From a checkpoint of a small transformer trained on Wikipedia.
Size: 8 layers, width 160, 2 heads of 64 (1 for keys and values), MLP 448 SwiGLU, vocabulary 8192, 4.85M parameters.
Architecture: rotary positions, biases, untied embeddings.
Training: 153M tokens, 6779 steps.
Each number is 128 + 32 x the weight over its row's rms, rounded and kept within 0 to 255. Layers, rows and columns count from 0. The size above them is the row's rms in percent of the matrix's.

# layer 3 MLP down (transposed), 448x160, rms 0.0643, rows 180-208, columns 80-159
size [ 98 107 101 100 103 106 101 101  99  98 103 104 102  94 101 100 102  98  94 102 106  98  97  96 100 103 102 101  98]
[[150 158 177 178 155 145 138 101 145  73  97 202  94 168 107 108 158 121 125 135 120 134  87 192  54 140 104 128 169 194  60 128 138 168 126 131 109 145  51  94  81 109 104 176 184 133 104 164 160 120 120 120 163 106 157 185 110 150 174 122 199 112 174 138 143 156 183 161  28 115 175 123 163  86 103 105 191 137 110 155]
 [135 168 120 156 125 133 160  84 117 129 111 188 146  75 205 125 121 131 110 164 195 211  98 111 179  99 127 131 106 143 136 129 177 154 143 126  72 109 116 133 122 119 114 125  95  89 111 157 152 136 165 119 154 110 116 148 109 131 155 141 223  72 116 106  42 151  88  94  91 163  76 107 112 141  84 144 134 107 163 112]
 [128 154  97 109 153 126  99 112  82 186  89  91 132  80 158 161 164 111 102 158  79 135 133  85 136  72 137 144 128  63 140 155 154 152 138  97 224  89  88 110 238 117 123  78 145 158 160  99 122 140 170  88 109 135 123 159 111 104 143 202 152 108 130  98 166  66 162 110 163 153 156 102 128 109 124 110 185 121  69 160]
 [159 122 156 142  84 146 199 137 106 102 131 127 116 184 134 153 146 109 124 102 106 152  57 127 130 146 112 118 152  78 170 119 178 153 102 151 178 169 173 130 102 117 137  54 116 190 132 118 105 105 111 144 156 156 159 106 114 149 153  97  88 117  94 139 103 146 162 157 146 137 118 170  80 161 107  64 114 172 160 134]
 [149  86 149 170 124 141 111 151 197 175  45 141  93 163 153  71 129  74 109  63 166  67 135 126 168 112 159 128 114  91 174 117 133  99  46  99 125 128 138 119  97 132 138 135 161 169 122 154 114 112 105 131 100 114 117 159 158 109 124  67 125 131 126  94 132 119 119 123 146 126 162 189 161  98 137 112  57  83 129 141]
 [112 165 107 134 146 208 143 114 173  66  89 141 123 153 145 151 142 133 109 137 127 103 144 132 150 140 113 119 170 190  69 114 121 139 119 100 135 160 127 155 122 135 101 178 128 102 130 197 136 121  66 144 101 140  41  92 186 157 139 165 149 124  86  96 132 109  28 186 139 132 110 157  94 121 104 125 143 115 166 106]
 [125  65 178 136 133 120 119 130 127 135 138 139 107 154 189 152 129 140 138  82 147 189 106 169 114 131 140 169 141 100  70  94 178 121 116 105 165  93 163 161  88 161 159 183 100 120 141 127 103 132 141 105 133 112 141 211  90 124 123 159 207 112  87  67 124 119 139 139 170  84 109 112 135  68 112 134 122 121 143 124]
 [127 139  77 174 122 155 168 147 123  98 111  88  87 113  98 146 113 105 168 154 108  91  66 167 129 145 186 153 130  75 134 151  87  87 114  72 111 140 189 162 142 147 104  88  82 135 106 115 135 164 110 112 102 151 168 104 142 103  85 170 172 152 149 160 135 130 143 125  96  87 152  96 112  94 136  66  79 107  90  69]
 [113  79 109 172  85  73 107 145 137 141 135 145 116  42 170 132 151 144 137 125 142 132 140  80  94  82 118  78 122  94 103 151  75 139 155  80 147  99 154 113 132 106 130 136  52  89 123 151 110 147 154 111 121 158  85 164  86 158 159 112 106 140  85 139 145 117 165 122 165 108 177 104 139 109 158 101 127 133 172 119]
 [113 145 173  99 134 137 161  62 137 103  94 127 158 147 150  95 167  92 116 173 115 108  87 170 146 142 162 167 132 137  95 195 113 142 123 139  87 133  89 101 153 172  99 117 105 147 133 137  86 169 129 163 147 104 194 119 138 149 146 159  72 175 116 153 133 147 120 112  68  25 149 112 112 122 118 192 136 113 149 108]
 [142 150 108  86 109 133 121 142 108 169 137 167 104 113 123 123 121 116  49  94  62 121 137  81  94 146 153  90 113 135 129 137 117 132 155 132 162  97 100 102 151  92 142  73 149 182 107  94 137 173 171 127  96 123 148 145 146 176 136  97 168 123  99 112  79  90 136 146 117  94 112 133 129  90  65 174 100 183 141 124]
 [139 150 159 168 127 133 121 106 155 141 112 143  76 164 137 118 101 164 125  78 173 106  81 156 118 153 105  94 141 106 136 128 110 101 168 104  90 151 104 113 136 160 111 126 141  43  99 115 127 103 128 127  83  82 113  99 140 125 177 114 166 141 179 119 127 106 149 152 144 106 107 171 159  54 136 145 178 135  64 122]
 [146 134 110 135 101 136 117 132 132 149 137 122 148 111 136  72 165 117 150 162 130 149 154  95 113  88 103 134 183 148  75 109 114 112 102  68 156 165  77  95 186  80 134 114 157  91 132 191  70 116 121  88 124 167 167 139  93 122 121 132 125 114 223 111 179  87 105 142 116 143 171 118 133 128  70  75 125 106 151 146]
 [156 135 105 166 109 107 174 151 113 143 159 185 115 130 122 174 107  98 168 111  94 122  80 106 137 114 118 119 122  99  88 178 120 158 121  80 162 181  47 103 102 129 152 138 114 114 113 164 145 134 172 116 136 171 121 139 194 125 110  88 109 106 160 117 139 134  91 133  86 188 142  71 135 133 179 177 127 167 132 166]
 [173  85 147 134 171 115 131 103  93 149 141 160 141 121 126 106 108 181 145 172 125 142  69 120  82 113 126  98 114 137  92 112 128 153 105 167 137 118 142 143 183 122  57 169  92 108 111 148 120 191  70 138 155  87 115 174 103 125 119 101 158 171 121 109  73  96 156 150  92 105  86 113 156 110 139 103 178 131 108 116]
 [ 84 136 165  62 116  86 106 120 135 106 130 116  73 106 149  93 150  81  88 107  74 134 122  96 158 135  89 138 135 150  42 144 152 172 180 167 152 122 167 163  91 141  91 103 152 138 124 102  92 124 137  96 111 129 103 102 125 144 124 121 149 124 144 125   0 133 128  57 201  96 130 103 170 112 123 179 151 125 185  72]
 [ 60 154 100 136 184 163 113  88 109 131 101 120 180 109 105  95  79  94  86 136 151 126 145 149 128 131 118 102 172 111 173 139 133 145 129 209 126 102 154 139 190 148 102 119 151 135 171 141 119  88 174 125 161 157 133 130 127 138 117 121 142  67 114 151  78  91  96 128 193 119 131 103 124 130 128  56  86 142 114 122]
 [167  88 155 100 136 112  85 140  96 116 160 158 127 102  94 173 133 174 155 143 160 137 135  91 202 144 111 162 168 146 129 103 126 158 112 143 122 161 107  79 187  95 137  89 152 163 179 160 120 123 119 129 146 118 157 167 113 111 136 104 150 158 155 146  83 144  89 123  86  88 149  78 122  52 147 138 117 175 179 144]
 [145 172 181 106  89 124  83 133  81 148 151 161 110 116  84  81 149 104  92 154  80 134 169 141 102 114  89 119 116 191 120  85 194 183 117 107  98 125 115 163  60 108 144 133 143  79  82  98 150 122 146 189 133 133 132 146 148 164 119  68 113 156 108 180 104 118 137 108 121  48 138  94 149 161 114  82 126 129 160 151]
 [156 162 167  93  90 166 151 153 105 148 162  91 124  51 149 127 107 240 113 144  96 193 118 145 176 150 142 126 157 141 174  82 123  91 105 151 140 110 136 132 107 151 127 121 121 154 135 131  69 121 108 111 105 172  76 112 146 162 145  80 111 169 140 129 211 145 116 126  66 113 159 154 131 120 172 152 152 113 158 123]
 [114 103  62 121 157  99 122 134 137 121 216 115 107 168 145 142 197 163 117 131 132 139  98 158 151 142 103 111 153 110 155  90 123 123 116 102 140 148  49 143 103 150 118 159 181 108 137  97 136 131 165 136 103  92  92 112  70  73 151 134 102 127  56 123 125 178 155 136 195 119 112 162 107 208 133  71 120 114 109 120]
 [173 119 130 148 140 102 174 147 112 139  30 149  79 157 132 138 159 133 150 103 153 142  98  81 170 101 179 104 125 117 156 142  96  81 148 197  78 157  90 133 116 114 103 108 198 153 165 176 142 132 140 109 156  67  70 159  61 138  78 185 129 143 107 135  99  96 198 158 124 133 127  91 159  70 121 108 141 120 158 100]
 [157  94 111 123 186 204  97  88 109 144 163 104 129 150 160  91  62 101 124 115  56 107 130 140  94 189 129 169 111 163 124 187 185 152 117 147 172 200 124 186 199 135 131  23 144 172  82 104  95 149  94 169 157 122 172 108 123 129 147 113 105  89 106 102 140 172 117  84 151 133  86 126 112 167 112 139 159  64 103 122]
 [ 95 139 135 134 124 108  95 134 125 113 120 161  92 109 187 170 149  54 165 112 153 153 102  69 170 141 145 129 160 151 163  65 110 115 116  94 141 139 111 125 122 152 123  76 105 121 101 125 177 148 115 133 190  73 142  88 111 168 173 103  95 150 131 121 134 131 161 154 184 173 147 211  88 170 119 130 120 140 147 122]
 [163 136 136 214 145 101 169 118 161 125  94  97  97 131  95 138 154 108 145 121 134  95  96  96 112 122  68 145 119 124 107  79 121 174 167 136 106 189 155 142 172 108 121 150 132 108  80 141  94 142 147 143  77 127 143 202 108 139 121 164 126 143 190 115 121 148 142 114  90 170 114 168 123  95  34  97 134 119 117  73]
 [105 181 125 106 114 178  84 144 100 138 113 110  66  87 122 104 102  77 174 101  58 140 140 122 174 192 150 172 159 134 119 109 161 170 145 126 137  53 138 181 119 134  93 111  81 140 155 128 122 141  71  84 152  92 120 111 115 110 104 157 124 120  72 134 140 110 106 143 174  65 137 130 198  91 126  76  96 119 169  83]
 [ 76 135 124  63 151 146 137 135 119  72 100  77 103 137  96  86 125 120 129  71  71  32 121 153 122 147 151 110 144 113  98 153 148 122 124 117  93  94  95  85 118 109  98 113 127 150 136  39 199 123 148 166 128 151 149 139 116 145  70 121  43 113 178 109 110 148 147 111 106 100 149 133 138 152 175 164 118 113 118 175]
 [ 67 187 144 144 143 126 125 140 109  70 140 129 136 143 206  69 184 118  64 130 153 103  75 138 133 161  83 158 155 143 104 157 128 147 131  80 125  97 166 150 132 149 138 144  89  55 115 126  98 125 115 158 196  92 140 173 121  97 121 133  66  80 127  98 190 172 140 169 123 115  95 182 162  69 118 124 111  76  63  94]
 [120 131 151 132 116  96  75 155 112 129 113  94 162 141 113 138 169  96 156  73 155 105 107 163  93  88  91  95 131 111 134 110 140 147 142 111 159 127 159 175  73 203 152  90 112 189 169 100  97 155 107  99 154 118  88 100 127 151 113 139 121 110 141 134 108 148 155 109 169 128 127 128 140 129  71  84 138 142 168 119]]
# layer 3 MLP gate, 448x160, rms 0.0641, rows 181-208, columns 80-159
size [102 100  99 106 108  99 114  94  95 106 107  99  99 112 101  99  99 105 103 103  95  93 100 101 104 101  97 102]
[[104 122 126 125 157 118 112 141  95  67 158 104 129 173 137 216 165  93 160 128 135  82 133 162 142  99  92 178 143 143 111 104 181 102 117 117 139 130 130 145 136 150 125  58 214 130  61 121 194 120  78 144 122 100  85  88 106 187 166 200 117 196 111  98 132 137 150 127 105  80 117 100 140 190  90 170 104 130 122 150]
 [182 118 158 135 103 173 121 184 123 121 120 146 113 117 212 146 151 176 104 135  88  91 171 128 121 134 113 152 154 104 130  99 207  84 112 104 121 137  95  94 131 104 153 127 139  93 154  98 142 139 128 102  98 126  77 138 105 131 130 114 204 148  85 120  86  99 171 134 149 103 116 116 151 156 145 130 142 105 124 138]
 [145 116 102 107 134 104 118 160 156  42  66 141 145 104 133  91 133 111  91 132 180 110 147 163 107 127 158 128 105 111 133  95 137 108 143 195 147 110  99 155 106 147 120  98 139 160 127 131 117  89 129 131 145 144 162 132 133 199 129  99  79 147 109  67 147 103 163 100 122 130 131  90 155 165 140 138 130 134 143 155]
 [ 87 164 119 151  81  58 141 114 108 190 140 171  95 160 103 146 136  96 152 118  80  83  97 167 114  82 101 103 193  40 174  81 122 165 146 125 126 153 133 197 101 144 145 125  82 154 106 137  80 126 160  83 100 135  99 109 172 137 123 151 110 118 163 138 123 139 116 110 112  82  76 204 121 132 154 180 131 132 143 159]
 [111  83 129 114 115  94 135 100  83  85  65 104 132 136 122 159 128 135 157  98 135 108 176  81 226 140 111 166 105  91 159  99 115 166  82 151 120 110 101 199  90 145 171  93 109 134 188 132 109  78 142 122 104 100 188 127 110 105 136  79 119 144  96 107 154 154 184 110  80 141 114 157  83 110 205 151  80 159 196 144]
 [ 90 126 186  85 147 112 138 104 103  88  91  57 161  93 148 150 103 122 118  91  96 178 205 111 151 135  55 147  85 120 101  86 115 100 106  96 159  75  75 187  90 126 109 126 112 121 136 132 133 167  96 208 121  70 136 113  83  89 151 103 118 117 145 144 127 152 132  80 151 162 124 108 154 108  98 129  97 137 142 152]
 [ 86  70 123 100 138  32 162 141  71  61 175 154 125 157 140 107  96 149 103 139 170 110 160 158  97 155 114 128 155 204 123 137 146 103 143 189 120 159 119 115  70 125 151 118 151  98 122 132 115  99 120 204 148 142 118 170 170 152 201  80  95 125 107 130  99 158 118 111 116 100 176 133 159 108  99 142 196 166 138 166]
 [128  80 142 121  89  89 132 155  91 145 113  99 134 108 134 109  94  75 125 131 108 158  95 127 203 161 106 117  96 165 146 141 154 109  68 169 144 117  81 143 137  90  97 112 100 141 147 164 176 129 129 112  64 104  77 148  44 113 159 146 125 164 193 161 124 140  85 111 104  66  94 164  85 153 167 149 104 146  89 176]
 [145 165 156 113 132 116 152 177 172 134 113 112 165 103 179 167  83 128 138 222 139 147 120 163 122 131 107 104 106 119 118 126  89 110 123 119  95 166 125 188 141 139 129  86 162 151 110 129 116 121 145 191 151 142 154 124 132 137 154 127  52 131 113 139 122 127 166  65 150 192 122 124 124 116 197 136  85 149  90 135]
 [ 86 123 104  94 107 131 114 145 131 127 109 139  99 139 136 142 107 136 140 114 109 160 148 112 171  93 110 136  88 165 159 101 113 157 143 135 198  81  78 138 148 116 141  98  87  81 111 136 181 173 124 149 121 153 178 140 186 165 167 105 133 146 129 160 133 178 203 139 109 113 119 187 145 142 132 173 106 153 111 168]
 [ 48 213  95 144  91 116 110 146  88 160 126 110 112 122 108  92 109 140 150 118 131 163 161 160 130 103 122 174 112 143 198 101 155 129 148 126 188 164 111 137  73 126 121 156  73 144 150  98  77  93  98  53 171 133 165 134 136 114 134 127  73 152 143  81 160 168 119 103 154  34 102 162 120 159  74 138 125 118 120 154]
 [127 166 113  96 104 161 138 122 153 111 177 155 163 151 139 140 117 154 127  37 176 126 158 149 163 153 132 117  82 146 180 163  83 127 120 179  96 148 112 122 115 131  97 231 133 120 122 136 148 143 114  98 129 159 148 118 106 173  81 152  35 159  99 104 133 128 194 142 125 157  96 181 134 138 134  75 125 103 105 128]
 [162 109  89  76 204 104 125 152 158 123 132 141 143 115 150 121 127 103 174 107 143  95 103 125 117 134 145  71 157  83  97 206 181 175 141 117  92 116 154 145  80 101 102 113 122 155 148 174 105  84 143 122  95 144 155 152 117  42 136 110 104  81 172 124 188 152 165 174 102  70 119 128 164 129 107 106 133 138 136  71]
 [151 154 131 127 119 134  73 125 110 150  90 139 165 140 117 152 139 143 136 136  71  76 111 104 158 105 126 152 193  49 142 115 128 156 127  69  94 126 121 134 137 110 132 135  75 158 148 177 100 101 177 161 121 140 156 118 116 132 114 166 109 118 187 128 172 160 184 111 160 205 151 110 159 107 147 132  79 124 165 178]
 [126 175 122  81 176  55 134 104 160 182 125 143 120 199 118 204 110 139 168 121 122 158 170 100 149 142 147 184 124 152 167 136 174 123  99 121 188 107 120 141 111 121   6 144  82  82 146 125 138 128 126 155 123 144 146 147 105 150 137 105 129  48 176 100 142 167 168 160  90 118 114  98 150 104 127 158 157 204  97  63]
 [113 157 137 123 145  73 111 154 171 136 101 139  76 190 105 121 141 164 141  85  98  91 151 177 121 127  95 177 101 119 165 110 113 156 111 122 143  87 142 127 130 131 150 138 103 211 121 111 170 111 160  67 131 125  81 155  96 115 146 116 129 128 135 101 164 186 154 113 175 100 152 176  76 118 135  96 143 157 165 168]
 [ 70 134 157 116  71 137  55 161  55 149  70 127 107 167  98 115 161 119 161 133  91 173 136 131 153 136 145  79 201 161 184 194 131 163 126 120 155 119 115 165  98 107 156  49  92  87 194 143  94 149 112 116 151 166 116 117  66 125 136 163 139 166 142 193  88 123 145 168 158  95 124 132 115 145 144 135 103 211 120 118]
 [185 103 156 126 122 102 152 113 156 150 107 162 122 154 199 120 157 161 125 156 110 134 147 134  99 164 136 108  75 100 142  96  58 130 138 149 110 166 152 114 114 146 143 211  83 101 104  99  86 141 103 120 142 152 149 141  94 167 180 136 119 116 179 133  88 143 178 120 164  82 177 175  84  97 158 136 132  89 161 135]
 [ 57  82 197  91 150 144 109 130 112 131  91  82 147  57 158 127  89  71 124 170 104 137  90 157 108 174 142 135  65  29 116  94 184 123 168 140 150  97 148  82  89 115 143 169  91 172  96 108 100 144 124 103 129 150 136 108 129 164 135  47 124 167 163 126 153 145 132  89  97 182  87 133 144 154 146 165  75 142 131 109]
 [103 147 178 135 127 194 163 193 120 125 175 156  84 107  71 112  41 111 105 145  72 140 127 153 154 195 160 154  76 161 122 168 179 120 143 137 181  89 128 178 150 174 151  90 139 167 117 176 132  71 186 140  55  84 168 116 132 124 216 147 115 136 148 130 136 136 131  94 133 120 149 136 130  85 117 150 136 157  74 111]
 [109 158 160  82 130  65  92 168  96 123 164 108 158 129 116 111 154 101 146 154 139 106 139 140 157  86 106  60 206 111 178 105 191 123 134 150  73 136 116 119 121 125 132 138 131 170  84 129 108 162 162  99  75 158 142 164 119 176 128 125 138  61 112 107 124  99 158 130 128 213  81 147 162 137 132 136  81 182  84 166]
 [ 62  72 141  95 129 141 149 112 116 167 176 144 117 130 123 148 145 156 128 115  71 128 136 125  80 140 107  75 125 168 130  79 107 136 146  63 207 115 177  95  99  96 158 146 198 121 156 112 166 160  81 143 166 143 138 133 178 142 151 164  74  68  92 136 204 118 138 158 111 159 138 135 173  97  90 146  90 165 108 153]
 [153 108 109  95 158 116 119 147  61 156 144  87 127 101 177 170 158 153 192 124  88 166 112 148 166 125  83 113 146 124 127  90  96 134 178 163 128 150  83 115  93 110  78 135  94 137 149 117 103 156  79 135 159 141 156 191  89 117 179 118 187 141 146 141 160 108 124 137 112 122 144 196 128 123  67 130  75 115  56 169]
 [125 146  77 141 141 155 111 124 145  94  84  61 133 144 129 206 104 149 143  68 127 163 145 191 101  70 170  98  74 183 173  92 123 157 120 162 182  91 120 107 123 139  94 160 114 193 146 118 125 175 150 164  67 125  95 108 115 178  56 154 167 113  97 147  73 158 181 101  97 129 116  65 130 118 180 104  95 148 137 145]
 [ 94 142 125 104 179  86 162 205 119 105 107 168  93 164 166 138 103 144  50 102 135 130 152 135 208 116 151 121 151 151  78 131 194 113 123 133 150 187  75 181  86  69 149 160  56 115 106 120 143 151  98 156 156 118 133 180 111 130 124 106 127 155 117 156 113 146  76 113 100 118 113 156 199 158 131  97 135 109 135 161]
 [ 99 118  82 106 164  84 160 115  94 191 114 165 177 116 157 126 180 164 162 117 108 168 143 103 166 121 131 104 130 129 167 116 176 155 103 164 101  93  72 136 154  83 123 115 125 171 134 128 104 135  66 102 177 146 110 121  91 150 139 147 110 136  80 177 118 146  92 157 134 157  97 159 157 186 122  75  60 128 128 164]
 [156 108 133 120 156 145 146 100 137  96 128 125 111 110  62  87 142  76 128  85  58 185  64 164 168 173 129  74 167 133 142 148 117 146 155 110 101 111 153 133 101 117 145 157 129 161 120 115 140 140 167 124  76 112 154 136 130 140 109  83  68 121 221 109  82 139 141 118 156 114 108  92 127 144 109 184 138 170 207 129]
 [179 135 134 155 190 216 100 163  79 112  79 116 110  81 136 114  97  84 129 124 155 145 124 153 130 104  76 171 133 197 179 114 158 140 121 165 130 141 147 110  91 159 120 126 122  62 161 161  91 199 129 140 195 140 159 171 135 147  91 143 153 165 145 148  74 140 129 144 110  58 152 167 173 106 106 106  93 116  94 169]]
# layer 3 MLP up, 448x160, rms 0.0641, rows 181-208, columns 80-159
size [102 106 102 104 104 102  96 103 106 105 103  96 103 106  94 105  98 102 103 101  95  95 105 101 105  96  95  97]
[[102 120 111 130 113  91 129 165 121 129 183  97  92 127 159 156 114  81  81  74  98 118 148 107 146 176 119  90 117  73  82 143 124 117 138 147 109  69 112  74  95 105  44  72 117 133 103 121  78 121  91 169 111 118  98 117 111 132 146 135 189 119 145 134  80 172 137 125 167 127 166 112  56 198 164 123 115 103 111 106]
 [146 131  78 103  92 127 137 165 118 116 170  93 172 180 127 172 167 183  98 155  82 123 180 146 175 141  94 102 138 132 117 120 158 166 110 112 130 129  95 140  29 132  62 144  95 140 159  73 168 168  79 147 163 169 112 162  87 101  96 150 164  89 136  70  72  89 127 100 105 123  84 206 128 140 163 140 126 136 123 148]
 [138 113 122 173 114 151 119 136 163 157 171 114 169 122 122  90 115 157  87 196 116 138  81 120  82 143 187 145 111  84 187 101 129  92  84  82 131 133  99 166 148  90 130 131 155 157 121  98 120 118 121  81 142 146  84  88 118 142 147 134 179 176  72 154 132 135 123 174 136  94 106  84 167 140 116  99 108  67 103  79]
 [163 149 146 140 151 129 133 123 204 140  80  52  95 142 132 144 151 134 112 126  94 150 179 118 170 110 103 169 130  97 156 129 178 124  96 125 132 122 117 161 157  91 108 149 134 120 189 173 123 122 126 109 164 169  66 115 150  85 110  83 111 111 120 153 117 157 143 159 115  77 104 136 170  54 116 117  95 143 123 139]
 [145 141 131 150  97 113  76 155 186 122 130 156 137 115 129 160 107 191 122 170 157 135  84 104 110 117  97 175  97 132 100 193 100 116 188 101 188 118 147 111 115 127  91 169  71  80 143  57 171 131 116 176 123 140 153 145 139 168 177 160 116 102 117 109 193 190 122 140 127 154 126 145 132 133 164 108  82 126 179 123]
 [119 131  80 125 131 147 131 146 128 167 149  79 104 164  71 111 126 104 116 114  79 137 115 232  99 113  82 107  87 104 133 161 118 102 137  81 170 155 127 150 101  97  96 162 177 132 164 148 114 146 143 183 107 130 150 203 189 133  76 140  55 110 169  91 118 104  79 136 175 116 104 121 105  98 107 118 163  97 147 104]
 [150 147 172  83  68 100 149 169  92 129 138 165 181 126 175 113 157 184  93 116 107 115 120  98 116 134 115 135 174 148 127  86 115  94 129 184  93 158  92 110 115 113 200 116 121 188 151 142 174 109  99 176 189 166 152 123 165 159 127 114 110 110  99 182 132  94 144 100  69 146 144 164 116 128 144 127 110 159 124 143]
 [163 131  81 127  95 129 153 122 162 122 147 164 111 179 173 176 130 198 127  72 168 168 111 137 120 171  97 174 186 154 107  76 127 139 108  85 129 120  86 119 127 119 147 133 146  57  74 173 139 129 108 123 200 129 154 119 103 162 115  71 154 106 123 190 103 132  71 110 110 142 176 101 151  99  64 129 142 117 107 120]
 [ 67 168 115 146 121 146 130 133  92  79 134 131 150 121 124 159 170 164 178 128 109 146  89 101 135 143  82 169 105 180 127 103 153 112  87 146  51 153  87 157 118 112  83 125 106 158 105 113 197 110 120 141 181 110 137 156 131 107 146  99  67 118 124 103 135 123  89 139 129  82 157  96 128 123 118 154 109 179 172 192]
 [159 170 120 111 186 152 130 125  85 105  75 122 146  55 190 109 222 114  82 114 101 108 148 140 152  92 179 108 156  50 177 124 152  93  58 124 173 120 172 111 144 150 173 165 185 126 123  91 109 105 127 147 182  88 146  88 141  69 157 154 113 144 143 159 122 122 108 123 115  96 149  85 134  89 117 141 152 131 142 146]
 [104 116  89 123 147 144 126  67 139 158 135  98  96 121 121 146 184 172 115 167 129 160 146 122 175 162 187  62 129 198 120  64 133  88 130 132 129 145 114 111 140 106  89 118 137 125 149 127 184 128  91 162 162 158 135 174 124 108 129  99 150  56 161 106 154 132 145 151 157 120 157 186 182 144 142 138  66 139 106 174]
 [ 70 181 130 196 151 126 151 155 101 178 117 116  81 144 134 104 124 121 124  90 173  89 142 136 158 143 149 180 124 121  93  92 156 126 157 107 187 128 106 149 202 106 154  93 151 170 112 120 163  56 149 100 170 123 159 124  80 161 136 169 206 158 160 203  88 113 130 131 194 107 126 114  61  74 117 119 114 109 131 149]
 [194 105  84 135 138  90  93 146  70 125  73 157  99  65 115 117 139 112  92 119 101 166  99 121 121 110  98 162 198 169 157 126 159 154 153 109 118 154 115 125  98 113 182  86  78 133 144 122 153 131 131 130 167  98 139 150 138 122 117 154 152 104 143 132 166  80 141 128 201 130 214 129  83 112 149  80 128 158 119 138]
 [118 121 210  56 102 166 108  91 155 146  74 159 149  66 127 131 150 171 183 143  92 146  93 189 145 154 109 133 130 142 125 163  71  76 157 102 136  65 193  98 132 145 141  97 139 136 147 105  70 140 136 128 109  68 195 169 109 111 117 176 138 205 123  93 103 136 137  96 122 141 139 111 104 158  81 110 112  75  88 126]
 [147 170 128 118 128  85 111  74 144 163  76 155 115 121 136 156 143 148 116 113  76 118 145 182 128 122  83 147 115 139 176 118 109 116 109 179 107 202 164 112  73  48 108 109 112 163 119 107 137 115 149 176 137 155 134 119 102 168 150  89 123 136 165 132 132 143 219 160  75 118 132 133 131  92 144 167 105 126  43 123]
 [151 135 118 142 189 182 131 110 171  99 107  50  92 164 107 118 149 160 107 132 149 126  95 182 133  95 172 134  82 157 144 130 136  98 127 148 111  88 124 120 147 176 120 135 192 134 216 125 129  74 150  75 100 147 101  94 113 105 133 230 171 119 106 160 149 136 105 118 147 139 158 173  98 116 118 130 124 114 106  69]
 [147 141 159 150 125  34 115 101 117 134 104  80 163  92 145 150 125 135 183  97 192 104 128 108 130 153  75 106 189 134 117  92 158 140 117  92  87 133  66 117 128 161 166 119 177 132 192 114 126 104  89 145 161 136  81  78 106  98 128 141 152 159 113 123  95 124 165 136 181 124  93 196 135 167 220 116 134 126  98 112]
 [141 147 127 130 228  82 135 106  97 119 146 126 142 129 180 140 153 190 136 108 118  88 162 163 158 166 134 168  87  95  99  86 142 170 138 131 115 121  84 171 148 113 117 165 142 130 110 136 209 115 153 118 126 147 140 144 144  89 167 102 162  95 137 131  92 142 106  95 173 112 186 103 104 113 179 132 153 100 105 135]
 [169 123 125 162 169 136  43 166 127 133 193 103 130 151 148 155  97 120 127 151  71 119 118  45 164 130 115 126 157 153 166 107 171 178 128 107 203  87  84  69 151 118 167 148 155 186 137 141  73 106 126 121  98 139 153 146 120 153  35 112 131 134  90 140 171  78 195  84 141  96 123 191 116 141 177 168 191 176 117 180]
 [167 133 129  92 130 138 182 114 136 136 134  66 119 126 109 124  48 170 134 144 118 112 130 122  77 139  59 100 145 172 116 165 116 111 165 147  95 127 121 125 103 110 158 129 170  73 164 120  90 102  92 156 128 117 116 118 184 145 156  71  90 125 146  64  81 171  61 141 162 139 143 175 132 162 113 129 155 114 103 116]
 [131 107 110 125 172 164 121 143  90 106 111  99 115  82 157 102 137 127  98 157  97 129  91 159 163 118 206 157 138 123 110 105  63 143 147 109 103 147  97 148 139 163 151 137 165 147 165 181 154 184 124 108  96 149 148 169 132 140 112  90 123 146 118 157 121 108 151  95 113 184 146 170 135 107 110 116  55 142 159 127]
 [160 157  49 201 164  71 149 157 145 129 106 112 122 105 137 163  73 108 110  70 102 132 124 128 138 141 105 142  94 144 136 137 115  99 116 120 123 141 101  99 129 102 103 173 125  94 165 164 149 136 114 122 106 100 110 127 110 109 133 157 148 100 105 208 145 118 110 136 120 180 139 156  98 121 166 179 135 180 147 123]
 [ 83  78 133  40  98  55 132 146 116  73 175 116 129 112 173 133  17 207 145 133 123 123  94 127  97 132 100  77  68  94 121 118 166 112  92 171 162 126 147 158 141 143 125  68 111 107 121 132 126 145  98 122 115  94 147  92 112 134  79 153 128 140 112 144 106 115 112 107 157 103 111 148 138 139 141 110 158  84 127 124]
 [ 87 121 172 148 135 124 124 124 128 102 119 152 175 111 128 125 147 134 140 112 120 101 154 145  97  94 186  93  94 146 130 149 104 119  81 122 115  81 168 192 136 161 158 116 168 161  49  91 120 135 152 140 122  83 123 147  84 105  91 123  93 154 185  82 150 119  95 155 149 155 102 145 135 141 122 158  71 104 104  79]
 [105  56 142 131 152 194  98 124 112  83 151 135 132  77 130 133 124 166 174 112 136 140 115  99 118  88 115  97 148 121 147 116 144 141 130  93 147 131 123 111 138 156  89 112 125  89  90 115 177 131 169 135 139  74 118  82 163 163 118 162  86 148 130 149 220 139 142 120 155 125 125 122 177 191 103 163 172 136 109 162]
 [120 105 217 133 138  93 117 127 137 105 140 106 125 110 147 136 112 109  98 135  35 108 115 179 159 141  94  72  79 118 126 153 195  80 142 116 113 122 128 101  97 150 108 143 160 101 141 168 105 118 116 177 102 132 159 119  92 144 111 178 157 125 116 203 158 181 126 147 116 142 100 154 136 112 154 123 123  86 114 113]
 [ 90 108 168 149 156 152 158 166 192 151 106 174 139 141  98 145 151 105 170  94 163 151 166  41 150 106 173 131 136 167 127 126 126 146 143 127 107 132  92 117 116  85  46 129 123 110 147 170 119 101 115 123  88  97 127 111 130 109  84 126 108 157 160 135  87 143 136 108  84  80  97 108 218 117 131 143 157  79  83  56]
 [ 68  93 131 161 121  96 135 119 104 105 134  92  75 152 132 127 148 149 103 105 165 123 167 180 118 143 116 129  84 154 120  97 147 105  57 131 112 127 100 156 127  97  63 112 135 126 126 200 130 167  87 138 201  57 117 117  68 162 192 145 146 138 112 136 145 118 143 139  92 115 138 167 145 144 141 109 157 129 109 113]]